python train.py --n_layer=9 --d_model=128 --n_head=2 --n_kv_head=2 --head_dim=64 --d_mlp=512 --vocab_size=8192 --activation="tanh_gelu" --norm="rmsnorm" --norm_place="pre" --norm_eps=1e-05 --positions="rope" --rope_base=10000.0 --rope_fraction=1.0 --qk_norm=false --attn_scale=0.125 --bias="none" --tie_embeddings=false --parallel_block=false --init="normal" --init_std_qkv=0.045 --init_std_o=0.0558 --init_std_up=0.0643 --init_std_down=0.0643 --optimizer="soap_variant" --lr=0.00828 --weight_decay=0.0 --lr_head=0.00894 --grad_clip=1.0 --warmup_steps=200 --schedule="wsd" --decay_fraction=1.0 --decay_shape="sqrt" --final_lr_fraction=0.0 --batch_tokens=32768 --seq_len=128 --doc_mask=true --train_tokens=91510000 --steps=2793 --dataset="wikipedia_en"
Each number is 128 + 32 x the weight over its row's rms, rounded and kept within 0 to 255. Layers, rows and columns count from 0. Numbers have three digits each. The size before them is the row's rms in percent of the matrix's.

# up: layer 4 MLP up, 512x128, rms 0.0643, rows 51-61, columns 0-127
# down: layer 4 MLP down (transposed), 512x128, rms 0.0642, rows 51-60, columns 0-127
up51 104:126128116113124160112154101076167116117105102122120160131149138104168169128114136125140138074147142137128097138187137137121075167096136151248112118108186142188167126124112126119189095121068129153158081092081083117107085150134148126122146102117132101090082109115084147145105148154124099142083137163096118124092062097056089112119070148073084135167093098086149142099107101061082181104116
down51 102:152173160113162147140104122137084178130078100104177087110117119150132105181074132148144084118112106197107111097141195124150172115156123171114157144171190136112120117146149105120144107067136129144158127125089163081075150074158082150143118102115136097142127143158152188144151152139079103154038157054163180138146094108144189150141111131134160093058129130135111119135135108200160115107071
up52 103:124075077182148129137101182129077118089125202124112159094104122148125112077074126147120117094139093120121105131128090175114122171114118151178096175085089170139137092136129120128179097158130140138159107180027114119112125156152146138147128134138091131086139140182120135166101185115137107113072094109109102106164157135097115141069070080109135146129176115050077098158117060113124077092163
down52 098:168157133147150088149101109099068176177117110158135061083141108169102120117131132119164064119121123083103153117127086179164140157193145128183108126187132138156122166151144128081137128112104098177129151125119183112123117164091203099138114159072131120088081201104149196118098176119103129149112141158163096124122092153112108144082084108136200116108204106157117146118172132174133098153097
up53 109:113183117042129140103065156192172146144134129086148112093157160098123111135081111090185100192179212139133158063129149130128138150092097167159149154112203135141109173093132152147122210113138099110156134159117139147105178114117090111139173137070121128135120188116112152109107081079184095131120169151118149160170169155158097142176121121107164142101084129106123118159136129118145093111105
down53 107:111122158080125143145091191156073152132135133166190173138140167126088094174144114171159117135171113127145154182121138128170125073151181170098210108085116151142117080101141179141148097089102151098109145100081133155157149051136137195127066099090187157080163159141139103120098131154112161175092101131068165148097142108145170154116115121078132101112131111171131112134089125093161076131111
up54 102:161109120186113146181131127083126127131174155134178127137136145148140138076126103128123191121070194129084138113147098160144115151118112066133127118136072133086112156069110090166054136103165156126128079090127155187142106146109141186147161155085108139159060137095118111128138111125108130046173169119086134172078090079158151099094195102130104088146089117109148153161115128095187171123102
down54 100:153051200158163123140091149099112118145101112141080137123130109147111131152114124140115132133163134138069139120108169207149109166111124137141116141103104154081131050149096116082179179111094189108108213099109136154155147123136114134148116137223113116082133113141192161162084114121132148104137133055167156141122122160186073088182141125125148142117162135125102099154154152115061118152180
up55 094:149133077140100101109076123166174119099113128148077136089126130164142141129195141155096143169137084174154198111137104096107116123129166091114127160137161111114121147166087060100126151119220137163131106114119138086166066106197135162151117124139094144179137136111168179159113082088118153120158065127154153190068124149189144100126131134128142076170160107152106099119185121156118175128065
down55 093:084102099141162092068175143104140081204132126090171162153172126108132135109109085112080155135132142134132066097103148115102128135088145055152124121140181116091086111203136174132062147123144172139137170109103146143122090134180106126131169175159115142121147201160127064135124119124140121092158115113158128124165107121086160108111099087183069112069093142073081100157129113088139138182163
up56 083:080154116115116130193127105121126114140137148096134082117073138154110144163189130130136112120125123096125129138092132100159189118110118072171180112118118135115153161166152105146150145151183159118107121090116103133135151178060082127133145084132122097156176086086085131175138114159111139171106169140056119169137139220124166130193114187096122124091112120118144221119169141121054147182079
down56 080:160114169195107091098159163104140125102124140116160159099129184158102089156063195106157118117182105127153093110111076139147093153130174121196105104116138127160126147130144123151177151168140111144043162114163153098170054145144106166094169169121150165110156130124095129188137122113130193170090116097141128092145149141055120119141174060084093131163135152077161127143124077123137136094104
up57 107:122115114169095137137152139165140161151104175125120162146158137074112113096160182112172179110107114164121126070151125090130106141104086138121167149100154110099194097103096148154119209133104152192138109123081136100130193118105110175117128122154188100149107136159126117107077159086108168153112143102110165169128081103102154034103121143127094172116055127162158117075093142091216122116107
down57 110:129036134138070124111098160137120139131127185148124178104107146129138169148152083178096123133113125209179143083125114127123149158132095146155065140078166143131087129113099087103121157140129123124112114176082175135186098140147127187101135193113105114107090164091152109090095148105131121116167137134156094092097111111038110125119132132171176073102154088170216156133128112170091132083142
up58 097:120084132117160090209120126073096119158139093148124105084097083078152098119130175135157143089115144111161150159124146114156153115134104115104118132074073117177094142159199133061137108137168128134120110077193091140129122115122098096125111142143185191140143152079156068214091163130169102112098142174120105162134119154087093113151104104131080139133186148123129139196167106113199129106152
down58 105:103095109135099128121141113124142128095096044106113099093178134116088124104099128145102094139174112107131114143087149119124150181151146200080068071096072148102151138152113126174154144091082131204099125093098152164077141119122152070107140182150125114147120125104105150113145116135125128135156125136205103077153069155160127099116116105114163150120160088153150136021200120180121102163094
up59 089:152160158155106107194163104157161128157191128137134133140113106072125175110203134138111133138075146121118145171117099097101097142156202151103150185105167183151142091098060064112073065124156080140145124174151152099144177110130118139060153155133133094117132066166111099128128140165146120111148119173094107100125115169163116107139148121075084162055104123139079103105108106140151130132069
down59 095:121104140129142151111155124140129176143106115148242133156075121115156095155161161177098117109140150082127096122115154121112158200123155174128119187101153141108176070125146057169141159104152163162136135139189152126120107070104143132068167128111137123125062101160137110104217168109170102122076113097098145092115177173158082146133131113116145063140104123084128076179114151149122115118124
up60 101:070150128133105100107146102075154146133189146110136164105087108121134168071103067172141144159136098097083103110144161158096140121117134138141137090095095035125135142165100078085125165131153115085185076096147126107132154172157122178124145089181131139087143127104146145171117102072159194069108111121112120096112084125101027099151118098131139077151095117142134122141113112145086195102091
down60 100:148198092065118092096113112137056094104133170150115098118183182156123077119099131073113089117146093150148091100134079084139181176147153145111088094115106105125139110122123140126058096107096095185124072165078170160128134132096127095142070117137110104184073112083074134148122115151096103147124067089123115134097094202114187096083137113170112140153120111121090146110146154137115088108140
up61 099:135051152152104112094120146153121158122106116097143116184162102160158184127133115064140152162137153118130071152130105162158111187136125148168122103108174094138113125183107096163117187145157135097116167131149107106175140135136130092128131216172123080101134078130169155143187092071131127225120147180080098122083098169136142116140066074071121152139157079127116106164118107123141169149120